From a checkpoint of a small transformer trained on Wikipedia.
Training: a variant of Muon for these matrices, 156M tokens, 4755 steps.
Each number is 128 + 32 x the weight over its row's rms, rounded and kept within 0 to 255. Layers, rows and columns count from 0. The size above them is the row's rms in percent of the matrix's.

# layer 4 attention output (transposed), 128x128, rms 0.0644, rows 103-127, columns 0-127
size [105  92  95 105 100  97  90  93 106 101  95 101  89 101 103 101 106 103  97 101  94 102  91 106  95]
[[ 88 154  79 151 118 143 190 164  54 149 111 133  85 121 130  97  97 185 102 102 115  90 101 115  91 174 158  60 159 102 107 109 144  95 115 115 203 121 109 120 146  96  83  87 177 128 153 162 115 100 182  80  71 109 123 107 137 123 148 161  97 165  98 125 123  98 120 158  85 120  90 136 122 140  94 117 135 148 182 123 129 103 162  74 116  84 123 124  59 217 120 114 137 154 126 126 108 200 135 150 122  85  92 163 128 144 166 122 125  95 122 112 149 129 206 134 144 108 115 139  90 155 117  91 111  83 173 119]
 [141 136 160 151 108 127 119 165  98 166 158 120  94 168 155  97 130 101 162 155 105 132 104 223 210 151 137 125 181 138 117  98 167 183 129 107 150 168 168 181  67 115 126 113 109 114 116 137 151 106  94 147 138  72 167  92 137  96 105 190 136 116 173 131  81 125 112 128  58 152  86 103 135 115 120 135 125 107 103 142 139 164 156 135 180 164  67 190 122 137 139 169 101 134 110 123 110 132 117 176 132 157  87 155 149 105 144 117 101 137 161  42  88  94 158 143 189 168 118 146 126 171 143 163 156 128 116  69]
 [121 127  73 119 121 101 146 130 125 111 177 124 104 105 152  95  84 147 122 130  68  95 163 123 145 118 148 164 105  52 195 151 138 147  80 106 123  72 129 160 105 129 134 164  97 129 166 125  83 110 119 133 105  95 119 120 122 113 148  97 103 121  85 165 137 137 153 168 144 186 107 133  94 143 104 192 156 149  56 151  97 154 126 115 139 105 113  86 161 162 106  81 171  98 193 126 168  71  64 135  92  55 128 122  94 170 163  90 120 151 116 158 146 182 134  94 184 120 155 126 157 158  83 102  79 158 174  91]
 [192 130 129 166 150 160 140 131  97 115 145 115 104 133 142  87 119  81 127 136 124 173 147 198 134 146 143 146 109  84  89 126 148 145 112 110 168 205 156 149 129  77 146 155  99 125 138 156 115 178 171 160 126 165 196 152 114 101 121 160 113 138 103 117 132  90 103 117  89 186  69 197 111 165 135 168  63 162 113 140 141 141 159  99 127  91 126 122 101 136 126 105 185 147 127 118 139 174 118 140 173 150 110 179 173 194 183  74 143 160 133 131  95  75 130 150  63 184 126  85 155 122 110  89 129 126 176 165]
 [121  89 144  95 126 193 103 146 169 183 165 111 121 121 109 146 107  99  61 154 155  68 153 126 177  44  53  99 148 160  68  81 182 134 153 161  88 160 141 101 118 135 106  85 126 108 105 162 108 149  76 140  73  76 147 126 135  75 167 135 132 110 171 119  80 152 172 115 119 130 141 113 140 186  34  97 122 165 143 182 143 142 131 118 141 144  90 168 101 144 128  77  79 154 105 164 158 136 143 159 119  96 129 122  83 107 154 116 170 120 107 119 139 141 128 125  98 109 179 137 138  90 123 148 134 132 141  95]
 [147  89 105 204 150  93 130 175 128  84 136 129  83 176 165 144 125 116 151 161 108 180 112  51 177  25 122 135  85 173  89 115  93 136 143 117 159 105  72 136 109 159 159 147 127 156 139 137 164  78  90 119 143 116 128  85  90  61  96 122 114 158 127 137 131  94 154 195 111 181 105  85 183 137  94 126 122 133 160 143  68  73 125 131 134 159 106 101 110 117 110 133 161 165  89 144 127 120 114 175 117 132 129 150 128 127 121 143 135 107 203 192 156  83 163 103 113 128  91 120 173 125 104 131 161 113 105 133]
 [125 101 119 177 158 101 146  75  41 172 163 104 139 106 122 193 127 102 188 111 128 151 160  98 152 163 103 131 142 149  80 165 113 159  64 119 117 100 153 117 148  92  96  99 156 123  84 127 140 178  91 136  96 155 128  66 120 122 152 162 179 152 170 102 135 140 104 110 102 161 184 155 135  69 159  95  77 142  73  65 118 168  67 100 156 128 100 163 128 112 146 114 156 136  87 108 186 115 106  88 102 129 115 123 145 131  81  97 128 151 161 140 134 139 136  87 167 146 142  75 187 145  84 134 166 162 107 111]
 [144  96 112 144 206 113 144 117 115 140 130 131 151  86 136 127 122 146 100 106  79  65  72 135 129 122 156 137  82 115 156 131 136 129  93 154 134 186 153 165  43  84 106 211 132 131  88 170 113  76 152  29 137  64 142 135 162 104 135 134  79  88 177 122 150 100 129 144 144 153 135 153 186 154 107 171 133 101  96 150 122 125 160 105 156 155 121 110 147 171  84 153 121  94 118  99  99 103  86 149 147 164 153 122 174 144 156 185 125 153 119 152 156 103  98 182 126 102 153 101 114  73 142 161 181  91 125 138]
 [164 147 121 100 118 163 183 102 176 100 135  92 160 119  95 174  92  66 166 104  94 159 183 155 171  42 147 137 171 151 112 168 104 159 118 114 122 140 155 169 131 133  83 131 145 148 101  79 115 196 116 133 155 138 110 117 176 119  92 153 148 132 125 119 129 124 130 151 154  68 105  96 189 143 111 100 144 122 119 113 132 120 168  79 168 106 107 143 121 140 144 118 154 114  74 153  78 115 166  82 141  81 126 165 146  95  74 117 143 198 127 175 101 115  78  79 145 129 172 123 157 154  69 172 201 107 130 121]
 [160 119 166 151 133 162 194 163  78 136 135 117  92 153  95 152 150  91 118 145 129  69 154 143 170  79 185 144  88 113 136 113 176  90  75 100 120 105 125  89 116 165 132  97  98 123 143  92 108  83 136 130 145 116 147  98  85 154 142 121 161 195 132 156 128 172 130 167 217 181 150 144 183 121 144 185 150 141 109 109 129 188  98 140  99 146 136 166 133 150 160 154  90 143 117 119 173  69 138 112 156 146 155  94  82 113 178 159  81 158  71 148 127 127 190  78 123 142 121 172 157  86 143 167  94 114 152 146]
 [177  78 143  83 140  99 140 110 117 100 107 190 120 107  95 176 105 163  93 124 121  93 201  94  82 152 110 130 138 134 137  79 179 115 133 198  79  90 164  66 154  75 115 101 127  96 141  92 107 127 141 128 115 153  89  99 146  89  97 163 105 102  84 157 111 123 104 171  72 148 198 180  87 115 135  66 122 100 111 164 112 189  99 164 112 118  83 162 164 140 133 109  98 151 142  96 109 152  90 102 117 103 116 131 165 150 136 205 137 131 130  92 144 178 138 137 145 151  75 127 158 150 121  77 114 146 133  98]
 [123 169 167 128 122  68 110 159 116 106 126 145  69  97 179  73 140 105 143 158 107 143 143 154 174 121  71  79  51 154 202  60 114 135 185 148 146 114 154 135 157  92  94  65 120 132 127 126 169 129  88 120 140 163 167 171 153 133  78  98 147 121  86 103 162  70 118 135 133 171 160 156 113  75 149 105 134 125  94 179 157 144 145 114 163 104 124 111 108 131  94 118  77 125 132 132 115  97 185 150 169 121 155 124 148  91 124 156 147 105 143 132 116 183 163 132 105 168 156 116 137 137 217  94 134 182 165 157]
 [102 168 136 114 140 131 124 122  67 178 168 139 155 176 144 117 103 171 139 144  95 165 142 159 158 120 167 140 147 174 179 116 152 164 200 147 170 151 162 191 135 135 119 116 130 103 178  94  82 111 112 158 107 129 186 179 125 158 125 144 102 168 172 113 178 157 157  69  88 129  85 132 123 118 128 147 141 104 122 133 137 156  78 130  73 112 136 141  89 103 120  95 145 144 168 123 132 155 171 113  89 142 122 127 151 118 122 178  56 143 168 103  89 111 119  68 140 173 167 152 146  75  35  70 164 121 137 156]
 [153 202 139 128 134 104 120 138 146 133  97 124  92 113  74 177  91  93 122 146 158 102 126 191 126 133 182 136 110 144  75 100 124  78 115  93 176  54 171 137 132 144 171 121  68  87  96  74 152 117 144 144 113  90  89  99 126 153  98 150 110 145 171 115 108 145 156 136 109  63 159  97 135 140 127 154 152 161 143 142 147 144 150 108 185 134 135 181 153 116 154  59 151 118 183 164  83 123 106  49 173 120 102  84 116 139 110 113  63 117 134  46 144 132 154 157 137 138 139 141 137 136 106 160  87 153 190 144]
 [168  66 146 129 158 151  94 118  98 200 160  88 155 135 120 114  97 146 121 127 177 132 102 148 179  66 144 115 113 209 104 128 111 159 125  70 134 145 155 137 138 127 174 114 133  92 157 184  86 103 138 137 119 168 145 163 141 192 129 212 136  88  94 119 163 170 106 150 133 123 107 123 106 117 130  84 142 152 112 158 155 145 126  77 107 142 159 137 132 106 149 141 114 165 130 105 154 188  98 128 106 162 121 141 138 159  97 156 147 167 158 119 119 160 166 174 135 146  66 106 138  80 182 118 147 196  80  38]
 [124 126 156 165  82  83 150 139 143 142 140 195 127 164 148 127 215 171 156 103 100 144 115 116 133 158 132 118 114 151 139 135 109 100 130 129  98 187 130 101 172 131 142 142 135 157 154 224 122 138 113 151 105 121 138 159 127 109 188 162 156 180  70 100  96 130 141  92  76 138 114  57 174 134 172 177 181 171 176 102  92 172 115 207 170 126 125  85 120 158 127  78 112 169 124 110 154 118 135 135 188 214 104 139 132 128 138 154 156 136 139 151  90 161 113 106 118 103 170 185 135 134 120 135 118 136 118 105]
 [123  99 143 163 123 121  96  97 182  99 182 139  71 185 125 156 122 121 161 125  73 169 118 118 113  51 167 112 188  82 175 122  87 116 123 169 200 175  84 104 119  80 140 103 125 202 122 115 153 188 160  59  94 100  77 103 168 152 110 146 121 124  79  79 130 149  57 115 182 135 105 144 134  86 167 182 145 129 169  78 182 136 124 165  99 121 139  87 105 118 125 114 123  96 125 102 123 142 132 131 132 141 170  96 119 102 122 166 136 138 128 148 140 118 136 148 156 147 124 138 154 106 120 140 103 198 126 157]
 [131 189 148 140 142 157 134  93 143 114 163 138 172 159 152 175 146 135 157 159 152 122 130 124 121 139 137 131 112 123 190 135 154 165  92 109 115 131 108 127 148 120  92 107 118 111 161 136  87  62 113 101 107 150 101  72  92 108 133 126 138  96  86 149 187 159  95 102 124 129 111 138 111  98 107 142 116 166 100 151 151  90  97 146 171 164 102 107 214 141  97 223 113 142 176 197  69  99 153  93  74 188 141  94 112 139 144 135 124 127 107 110   9 131 152 113  95 107 117 178 128 188  84 127 138 149 104 121]
 [102  94 131 129 177 100  89  81 124 116  86 103  91  92 102 123 109 122 137 152 130 116 133 122 206  87 130  86 122 102  84 104 135 146 164 129 150 110 138 132 117 144 172 131 150  65 184 139  79 162  97 153 195 133 119 173  63 127 118 167 139 152 182 186  95 101 170 135 106 116 129 106 148 129 146 106 116  99 127  89 168 155 116  91 106 145 128 153 116  89 149 138 129 171 110  92 179  45 140 127 111 180 214  62 135 133 149  68 116  76 122 181 133 159 104 116 126 106 158 140 135  56 115 152 133 161  98 145]
 [ 65 114 117 131 155  84  44 104 121 146 172 114 101 139  82  86  69 144 179 105 103 126  32 125 133 136  95 145 123 151  90 123 147 197  89 122 110  76 112 161 160 169 103 131 102  90 121  80 104  77 177 146 173 151 108 165 186 122  98 150 132 135 133 128 131 112  84 105 140 142 152  67 136 140 123 171  96 103 170 138 167 115 119 190 147 126 162 136  68 177  76 123  94 154 137 139 125 135 109 144 131 136 204 150 133 105  74 144  95 158 130 107 112 167 146 127 124 126 111 111 160  83  88 142 158 122 100 172]
 [148  79 168 122 131  69 145 115 147 112 123 113 147 145 124 120  71 122 124 133 107 122 125 165 155 141 120 107 132 143  85 105  56  61 143 189 110 182 209 128 139 145 131 169 105 113 136 102 133 138 176  62 108 104 149 126 103 133  86 102 165 133  84 102 151  97 156 153  84  93 170 126 119  92 131 100  94 138  90 131 150 167  89  96 136 136 113  86 176 148 117  88 111 136 149 156 181 144 130 125 115 103  93 111 122  94  98 125 163 109  99 108 251 118 121 130 110  96 121 200 118  59  83 100 143  76  91 129]
 [156 135  51 122 105  55 196 108 143 115  96 147 112 147  93 153 159 209 128 145 175 157  88 111  83  98 137 171 162 188 123 122 109 145 118 167 108 145 154 164 117 160  92 122 137 127 185 145 160 105 162 107 114 108 131 163 159 115 154 107 177 131 149 107 114 110 160 136  91  76 129  49  95 104  92 129  98 125 126 224  97 162  98 108 114 140  97 150 157 112  72 147 150  54 127 114 160 135 113  98 164 151 134 134 142 116 111 137 115 165  82 150 140 111  79 105 124 186 111 142  83 135 138  88 119 145  66 122]
 [135 141 118 143 161 104 124  68 165 184  90  94  92 153 148 128 148 164  99 135 125 122 159 184  62 172 109 126 138 109  60  88 160 146 106 109 173 190 133 106 109 125  85 129 115  99 139 140 173 105 152 151  95  83 102 138  86 158 135  67 196 120 189 118 150 190 148 179 155 149 159 117 197 123 133 119 129  74 142 170 128  69  92  74  85 195 133 112 168  79 149  86 141 108 118 152 135 131 139 128  71 156 191  97 119 135 137 137  96 169 143 141  68 107  94 114 125 140 138 127 133 101 126 131 115 103 145 140]
 [103 147 121 124 167 127  94 185  59  85 117 128 142 148 163 156  97 158 141 149 139 155 113 165 116  71 160 126 191  85 102 165 124 103 132 114  88 124 137 135 128  95 128 155  97 113 155 154  96 110  97  58 199 126 110 111  74 163  87 173 101 171 144  86 126 135  53 148 162 101 159 140 188 109 165 120 100 127  94 192 123 165 163 161 163 164 165 179 121 166 158 109 116 167 158 118 141 145 112 121 156 156 128 126 149 120 142 109 113 163  91 135 194  83 159 105  99  93  68 122 140 118 139 187  91 189 148 119]
 [186  91 129 101 146 148 138 182 155 160 140 148 109 155 123 125 116  89  89 180 133 113 132 108  82 137  88 130 114 119 112 156 185 137  98 123 173 136 117 160 190  69  87 128  87  82 117 103 101 161 106  88 133  47 161 151  93 129 132 181 151 132 116 127 111  66  92 152 150 159 164 109 142 121 165  66 194 168 136 162  99 122 144  47  71 193 152 124 149 148 114 174 134  86 123 111  97 118 122 117 168 140 102  77  62 136 155  90 178 101  99 130 153 165 164 126  93  91 102 130 111  97 142 125 149 140 140 139]]
# layer 4 attention value, 128x128, rms 0.0522, rows 104-127, columns 0-127
size [ 94  99 105  97  99  95  95 102 101  96  95  92  98 102 100 104  95  96 100  99  95  95  98 102]
[[136 157 150 113 102 156 120 102 151 145 159 109 169 142 150 103  91 140  79  50  99 183 150 159 102 197 145 134 112 143 131 116 116 184 128  90 152 160 129 160 120 143 152 150 149 159 151 100 172 105  89 128 109 107 188  85 121 187 165  77 120 107 148 119 142 147 104 145  47 124 149 151 106 130 107 164 130 137  67 104 139  97 106  91  96 122 129 110  66 200 112  89 170  82  78 140 153 113 145 138 129  90  62 106 135 137 153 165 123 120  79 130 129 137 119 127 123 219 107  49  89 105 141 142 125 182 142 104]
 [120  61 104 136 131  99  89  63 146 144 142  57 152 166 123 168 123 151 112 160 133 129  89  82 187 123 150  95 114 161  96 146 146 137 110  94 135 113 187 126 142  87 128 115 163 137 127 138 148 139 126 151 100 148 102 170 170  76 166 126 103 130 113 133 151 122 108  82  93  79  91 104 167  95  99 142 150  99 149 120 142 207 108 129 173 131 108 140 141 149 161 154  81 208 162 142 136  66 155 161 199 144 116 151 136 162  90 111  76 135 148 127 121  48 100  60 125 119 149  94  94  78 124  89 121 133  72 150]
 [116  66 110 120 104 125  35 111 114 173 127 157 211  93 193  73 108 139  94 161 137 124  73 121 113 176 146 165 155 149 108 173 156 177 140 150 113 126 168 113  98 139 168 105  76 105 101 130 118 123 189 131  74  91 153 140 118  80 143  52 149 113 146 132 144 110 146  70 203 161 140 134 106  69  72 103 106 145 111  92 150 106 176 101 108 133 122 114  78 161 154 113  88 142 123 119 130 128 136 131  52 176  94 140 117 122 130 122 177 129 148 123 111 173 153 175 116 121 104 134 105 133 157 141 151 139 112 141]
 [122 154 188 121 150  95 151 119 126 149 154  85 123 125 142 147 130 132 180 139 122 165  57 125 117  93 153 120 107 104 181  84  98 152 105  71 119 135 128 127  74  80 156 158  86  98 167 131 138  75 119 101 154 151 122 183 151 121 126  85  79  93 172 142 118 119 162 187  83 167 122 137 120 101 185 132 134 182 113 120 108 179 161 138 102 176 191 102 145 106 131 120 143  98 152 163 145 188 106 143 177 155 129 186 134  85 111 170 148 103 143 156 177 111 143 148  83 145  83  48 177  65  99 155 147 126 139 112]
 [116  89 148 104 151 171  91  73 109 134 135  88 119 101 165 116 158 133 125 106 120 157 104 121 140 156  95 148 126  99  94 150 111 114 164 118 107  65 141 160 119 121 106 169  69 163 178 116 119  64 112 119 197 158  91 119 137 152 158 149 185 200 105 137 135  95  73 105 158 109 121 127 188 156  93 150 124 118  82 149 116 143 136 142 169 157 176 171 205  96 144  38 132 106  74 116 135  97 131  46 118 155 130 187 111 162 162 147 114 136 144 135 128 120 196 124 143 139 147 122 164 106 125 122 136 114 140  56]
 [121 162 111  64 112 112  99 129  97 119  87 123 191 120 124 102 162 139 106 108 164 104 105 140 126 169 143 110  77 168 141 144 116 177  99  83  97 139 101 140  66 152 119 124 116 160 116 173 153 145 145 162 144  73 109 166  88 101  87 181 100 100 108 129  68 103 159 115  74 132 102 102  99 140 105 152 185 143 112 185 189 148 135 139 115 107 158 116 168 144  73 149 146 114 137 126 127 102  95  82 143 132  70 112 117 163 103 209 106 181 106 105 120 129 133 179 200 100 108  96  85 139 146  60 104 184 156  97]
 [ 88  83 111 128  96 161 151 120 121 168 100 134 143 120 137 125  66  97 145 117 112 227 153 118  74 184 128 122 150 107 141  86 104  83 172 118 174 117 149 121 151 124 111 127 152  82  94 159 157 107 142  95 120 109 161 169 171 127 143 148 148 142 110  96 135  90 118 128 115 114 116 179 134  97  83 143 128  84 134  97 129 129  87 107 111 129 138  97 124 135 141  92 116 154 156  71 157 131 128 127 100 136  82  58  86  73 136  94 145  89 130 204 187  43 179 104 165  96 145 100 131 123 143 146 115 212  58 107]
 [104  99 141  45  82 124  97  88 112 144 172 174 101  78 194 141 100 115 118 159 128 108 109  90  85 153 184 131 114  77 141 129 159 101  81  88  69 103 152 167 165 136 139 128 102 107 142 122 120 126 172 121 120 101 154 132 125 108 128 139 117 143 167 104 121 137 182 137 187 168 125  86  73 128 148 187 134 185 146 209 119 132 111 141 174 135 134 124 147 149 137 185 122 139 123 141 169 112  96 145 114 112 158 113  91 168 126 167 123 143 150 171 129 149  98 170 162 157 175 110 120  68 177 157 126  81 190  60]
 [140 141 108 172  91 151  87  99 139 136 130 143 128 151 112 180 186 189 164  83 159 118 160 171 192 121 108 128 158 155 143 103 146 129 134 109 154 146 111 135  53 101 156 108 151 105 137 144 172  99 102 117 106 145 121 165 138 125 115 179  85 157 159 142 153  99 136 129  40  97 150 150 138 113 100  85 112 149 132 126 110 116  95 147 122  73 119 138 108 143  99 100 124 172 101  99 228 168 141 141 165 132  89 146  52 175  88  77 156 169 138 132 117  65 114 134 156 188 125 121  94 193 123 116 189  96 113 108]
 [ 96 119 113 166 132  46 153 161 143  81 144 143 173 150  62 117 121 209 142 131 130 146  87 180 139  88 152 176 115  65  92 127  95 109 101  82 126  86 167 109 104 160 140 155 176 110 146 126 112 136 136 167 139 107 126  96  72 150 109 161 144 144 199  86 151 108 115 150 104  67 146 115 135 133  97 169 165 148 163 128 143 109 223 114  84 141  97 161 130 105 156 198 160  91 168 140 128 123 139 122 104 123  84  95 172  97 122  94  89 167 129 137  93  96  85 179 103 108 164 111 120 107 122 114 139 153 151 144]
 [122  68 153 106 123 147 160 150 113 168 142 193 178 172  92  98 131 189 159 146 139 167 114  66 142 137  91 120 136  70  98 151 131 202  83 152 155  75 112 135 161 127 112 114 156 147 156 160  96  96 174 173 162  88 117 112  87 152 163 101 111 161 134 123  76  81 143  98 119 121 139 142 167 187 145 121 115  80  83 117 143 143 149 112 144 150  88 161 100  99 134 134 111 160  94 144  88 169 139 193 132 146  29 120 121  94 158  74 122 111  80  88 145 114 124 135  86  90  94  82 122 155 162 108 137 108 143 113]
 [130 166  64 148 109 187  70 134 141 131  82 153 160 105 175 141 113 138 156 158  96 139 126 113 134 192 128  64 132 119 137 168 126 135 133  95 101 124 104 145 134 113 107  79 128 157 106  71 115 128 100 144 131  91 142 124  99  87 186  70 135 105 112 141 107 168 109 153 136 184 146  70  84 108 119 113 168 113 106  94 107  93 106  99 112  32 131 185 139 144 137 130 182 132 171 113 146 142 152 105 136 110  76 158 149 117 172  85 143 137 103  98 183 134 167 165  82 116 171 117  78  67 113 145 185  94 133 189]
 [146 100 198 146 131  56 126 120 153 170 126 155 115 139 122 127 122 192  88 123 149 180 176 167 151 136 149 141  96 136 174 153 159 155 123 121 109 111 111 164  92  68 125 161 126  78 137 143 135 111 152 110  81 219 114  56 110 153 152 144  47  72 133 110 112  92  82 105 159 131 160 155 111 104 137  98 146 107 174 154  95 119  99  94 130  94 147 118  71 102  88 199 160 123 122 127 117 139 115 145 115 109 108 122 127 109 107 201 111  73 103 147 135  97 149 127 122 127 119 165  58 104 104 106 143  62  93 112]
 [134 134 129 184 141 189 138  69 137 125 121 143 155 195 120 131 111 138 209 156 130 124 100 155 101 138 144  89  78 220 116 114 179 143 136 133 103 129  78 152 105 129 128 105  93  98 151 114 176 113 174 146 158 132 119 131 140 143 208 119 121 105 157  96 150 169 179 133 123 160 162 117 122 130  79 153 132 133 108 108 177 145 148 134  71 161 171  94  96 127 147 165 106 145 114  90 118 133 125  88 122 133 116  95 121 116 193 102 120  66  69 102 115 218 111 130 152 159 155 125 128 194 113 129 114 128 202 170]
 [148 132 128  71  84 147 132 147 116 126 128 131 131  78 100 118 172 122 143 128 172 111 136 121 121 122 144 153 193 203 105 103  64 113 167 152 171 106 174 122 147 105 130 189 123 168 119 105 123 123  87 159 186 115  89 113 150 147 178 158 146 102 100  94 148 180 152 125  99 167 108 132  95  94  95  72 124 160 124 108 158  93 157 124 132  60 102 199  86 143 101  97 180 131 129 178 158  68 136 140 132 130 146 150 112 109  49 112 148  84  87  66 159 123 122 134 104 113 126 129 117 118  68 140 139 178 166  60]
 [ 88 117 158 183 110 124  86 102 169  99 172 166  55  75 135 107 147 133 132 124 130 110 129  97 141 118  86 139  83 130 158  87  68  83 102 142 184 104 123 122 188 147  96 156 168 108 179 167  15 100  97 134 116 127 108 127  91 134 123 126 167 116 146 108  94 128  90 127  76 170  73 112  92 137  93  78 173 147  65 142 106 159 123 109 119 103  94  72 166 146  76 115  60 109 110 127 102  78 113  97 109 101 134 122  81 124 104 116 204 140  95 155 117 139 131 114 131 108 140 126 145 152 121 120  99 124 108 137]
 [163 150 170 170 131 162  92 140 169  46 137 116  94 108 160  86 203 151 118  55 106 154  83 129 100  82 134 116  94  96  75 131 164  90 124 120 128 173 140 117 135 148  99 130 137 145 154  87 167  95 117 155  70 145 133 151 119 123 138 190  84 118 122  93 121  96 119 137 111 160  51 103 146 119 131 138  97  91 146 174 149 127  55 165 175 125 111 109 171 162 145  87 150 118 132 155 128 134 148 167 123 160 102  67 164 144 114 135 155 141 184 100 147 168 142  81  80 161 146 118 141 160 129 158  79 118  86 189]
 [141 162 101 180 123 127 104 123 132 122 129  72 163 141 121 120 118  56 226 102 131 108 172  48 156 174 128 149 102 152 157 190 124  89 127 153 118 126  77 174 130 118  90 144 100 150 110 107 101  63 119 117 159 107 128 120 143 136 120 124 174 101 121 119 124 126 166 132 107 152 151 139 127 108 150 176  79 157 117 177 158 116 152 112 105  84 168 141 136 144 132 129 121 108 132 107 119 186 107 141 158 120  87  97 114  94 128  95  92  61 179 132  94 103 170 111 184 149  69 134  78 141 100 104 159  16 137 119]
 [140  89 137 123 116 185 112 106 146 107 144  72  91 101  99 176  66 129 133 139 110 158 140  50 130 107 136  66  93  92 164 193  95 121 163 124  97 123  99 168 126 110 137 137 160 169 118 142 159 147 111 178 118 120 134 110  98  75 132 161 114  70 127 128 146 128  83 151 113 172 135 116  72 145 130 156 121 134  94 140 117 109  98 103 110 202  96 158 172  97 158  83 168  86  79  72 107 149 173  90 133 149 118 108  85 120 105 165 137  77 147 106  95 154  85 110 107  93 163 135 148 206  78  95 133 192 125 151]
 [119 133 154 173 146  80 125 123 101 148  55 144  93 152 132 161 136 111  76 146 123 168 139 119 148 141 182 156  98 176 188 129  99 150 115  80 115 141 149  93 147 125  86 134  83  97 176 164 139 154 164 133 182 126 119 104 110 160 121 127  82 167 136 103 103 120 185 101 122 130 126 129 114 153  36 182  85 123 128 154 114  77 211  98  77  95 137 177 154 142 105 123 121 118 193 133  74 142 124 153 145 137 164 164  72 115 139  81 155 133 136  91 155 112 121 100 130 121 190 100 116  82 154 186 121 169  89  98]
 [131  90 161  98 120  91 152 159 102 137 122 135 128 106 149 144 113 107 171 153  96 111 129 145 116 119 153 168 145  54 148 147 171 114 118 135 132 163  95 146 146 162 185 146 145 159  45 159 150 130  85 122 185 169 104 148 134 104 154 136 148 106 161 177 119 119  83  92  99 176 144 173 142 164  36 130 144  96 148  73 111 129 140 157 120  43 141 169  91 104 132 112 112 151 132 136 156  69 150  76 152 183 153 128 187 154 178 130  90 148 128 134 124 120  64 119 102 128 121  53 118 128 163 180  90 161  87 119]
 [140 168 137 170 124  98 148 161  97 110 135 136 169  31 105 143 135 105 123  39 123 159 131 120 117 139 156 115 139 175 200  90 113 139 187 165 159 151 132 153 173 176 183 120  86 120  78 154 174 160 104  74 126 103 101 154  96  83 131 133 129 106 172  90  79 106  92 108 112 169 172 150 131 126 111 148 102  62 136 147 104 157  77 152 102 121 153 157  88 159 133 165 124 116 101 128 150 124 118  56 142 148 115 127 187 108 161 114 120 179 151 138  95 106 183 123 102 113 132 176 135 131 131  94 159  91 187 119]
 [115 113 131 143 139 151 157 119 138 126 128 163  76 109 114 126 100 220 173  75 127  85  92 173 198 111 162 135 138 143 138 179 118 102 123 119 116 149  96  78  89 125 121 123  72 111 142 156 191 135 116  94 106 120 121 113 134 134 146 144 157 133 148 150  92 118 109  86 113 123  99 130  84 118 117 110 136  86 123 118 110 123 151 116 135 127 139 119 133  94 113 119 169  93 121  90 125 113 116 130 141 125 101  48  96 152 107 107 123 136  64 217 132 189 119  93 218 151  75 124  46 106  25 140  77 137 111 139]
 [ 60 110 122 129 133 135 176 132 164 133 163 134 163 145 113 118 112  80 141 106 124 136 133  89 152 141 125 165 147 131 143  82 187 124 147 111 104 138 125  98 139  80 151 108  94  83 147 110 136  96 194 100  79 170  71 150 157 108  81 175 121 170 169 149 131 150 142  86 104 153  68  88 141  47 118 165 100 169 143 153  90 109 183 102 120 133 165 140 116 112 108 113 107  95 125 157 107 122 135 108 151  66 123  61 113 102 169 122 167 206 140 109  83 111 160  97 103 107  99 145 199 167 111 156  63 133 160  83]]
# layer 4 MLP gate, 384x128, rms 0.0746, rows 0-1, columns 0-127
size [ 97 103]
[[161 179  97 113 125 163 127 159 167 141  88 131 122 130 155 180 106  65 183 103  74 119 141 143 113 111 120  69  97 152 149 155 166 144 110 115 110  96 131 160 156 163 117 115 158 195  37 122 147 131 146 125 141 113 156  87 109 130 132 108  88  91 123  98  78  77 151 156 164 113 117 142 137 131 148 139 114 132 151 113 202 154 126  69 169 180  81 112 172 117 203  68 124 133 137 137  97 131 111 156 125  83 134 129 162  63  94 117 108 133 133 128 126 112 148  94 115 196 142 112 128 109  92  80 108  32 144 116]
 [107  88 145  75 146 111 122 145 136 183  38 184 107 107 146  89 141  95  89 127 109 156 106 100 116  89 108 154 116 131 102  27  82 147 121 156 122 129 124 132 190 160 175 113  96  75 153 130 159 111 180 108 107 161 136 115 138 114 159 132 152 131 124  76  62 124  88 108 200  86 143 138 113 109  92  70 147 106  70 113 131 146 186 103 174 134 131 124 156 151 128 149  85 122 167 116 160 162 113 133 147  86  97 107 102 169  87 108  84 107 111 151 147 115  99  93 137 143 102 139 104 141 130 132 214  87 149 105]]
# layer 4 MLP up, 384x128, rms 0.0746, rows 0-1, columns 0-127
size [ 98 103]
[[112 185 110 115 142  94 136 153  73 142 124  87 152 113 125 179 101 164  90 125  87  99 213 147 163 172  95 107 113 144 175 106 106 130 166 141 154 115  65 116 142 121 123 136  84 122  56 108 129 103 109 132 154 122 162 100 162 160 105  52 130 138 133 133 102  63 142 151 128 170  99 102 151 175 169 148 149 177 125  71  77  84 192  99 127  95 162 108 100 127 130 125 144 123 159  50 137 118 166 155 143 163 150  94 112 161 160 169 141 116 160  82 173 112  98 122 134 100 137 110 122  97 132  64 191 123 148 164]
 [ 62 133 181 123 148 129 103 152 189 168 168  97 144 147 139 132 190 149 147 114 116 138 123 136 176 138 150 162 147  80 135 102 153 140 110 117 172 137  86 218 108 137 159  98 155 103 152  94  90 109 172 150 154 101 126 122 155  77 121 200 111 140 161 102 123 103 113 131 140 122 134 138 131 117  99  95 155  98 104  61  67 127 106 134 162 111 171 134 155 142 140 149  99  77 117 126 173  61 131 181 133 148 136 109 176  88 180 105 155 196  83 111  92 113 101 148 128 141 171 101 149 166  69  93  96 135  56 113]]
# layer 4 MLP down (transposed), 384x128, rms 0.0746, rows 0, columns 0-127
size [ 98]
[[ 95 143 116  90 105 136 219 141 154 118 125 168 101 149  94 140  94 140 196 124 109 111  95 101 148 183 124  90 113 149 131 139  86 133 103 158  82 121 117 138  92 166 182 207  87 125  95 120 115 157 147 117 142 115 134 177  91 175  75 172 165 180 134 145 137 121  99 146 139 129  86 174 109 112 201 109 104 173 179 105 129 140  55 170  99 161 120 137 119  86 128 187 109 169 172 103 143 143 148 129 114 140 113 181 123  93  93 138 123  81 118 142 110 107 145 151 124 156 176 107  45 130 139 147 131  91 135  73]]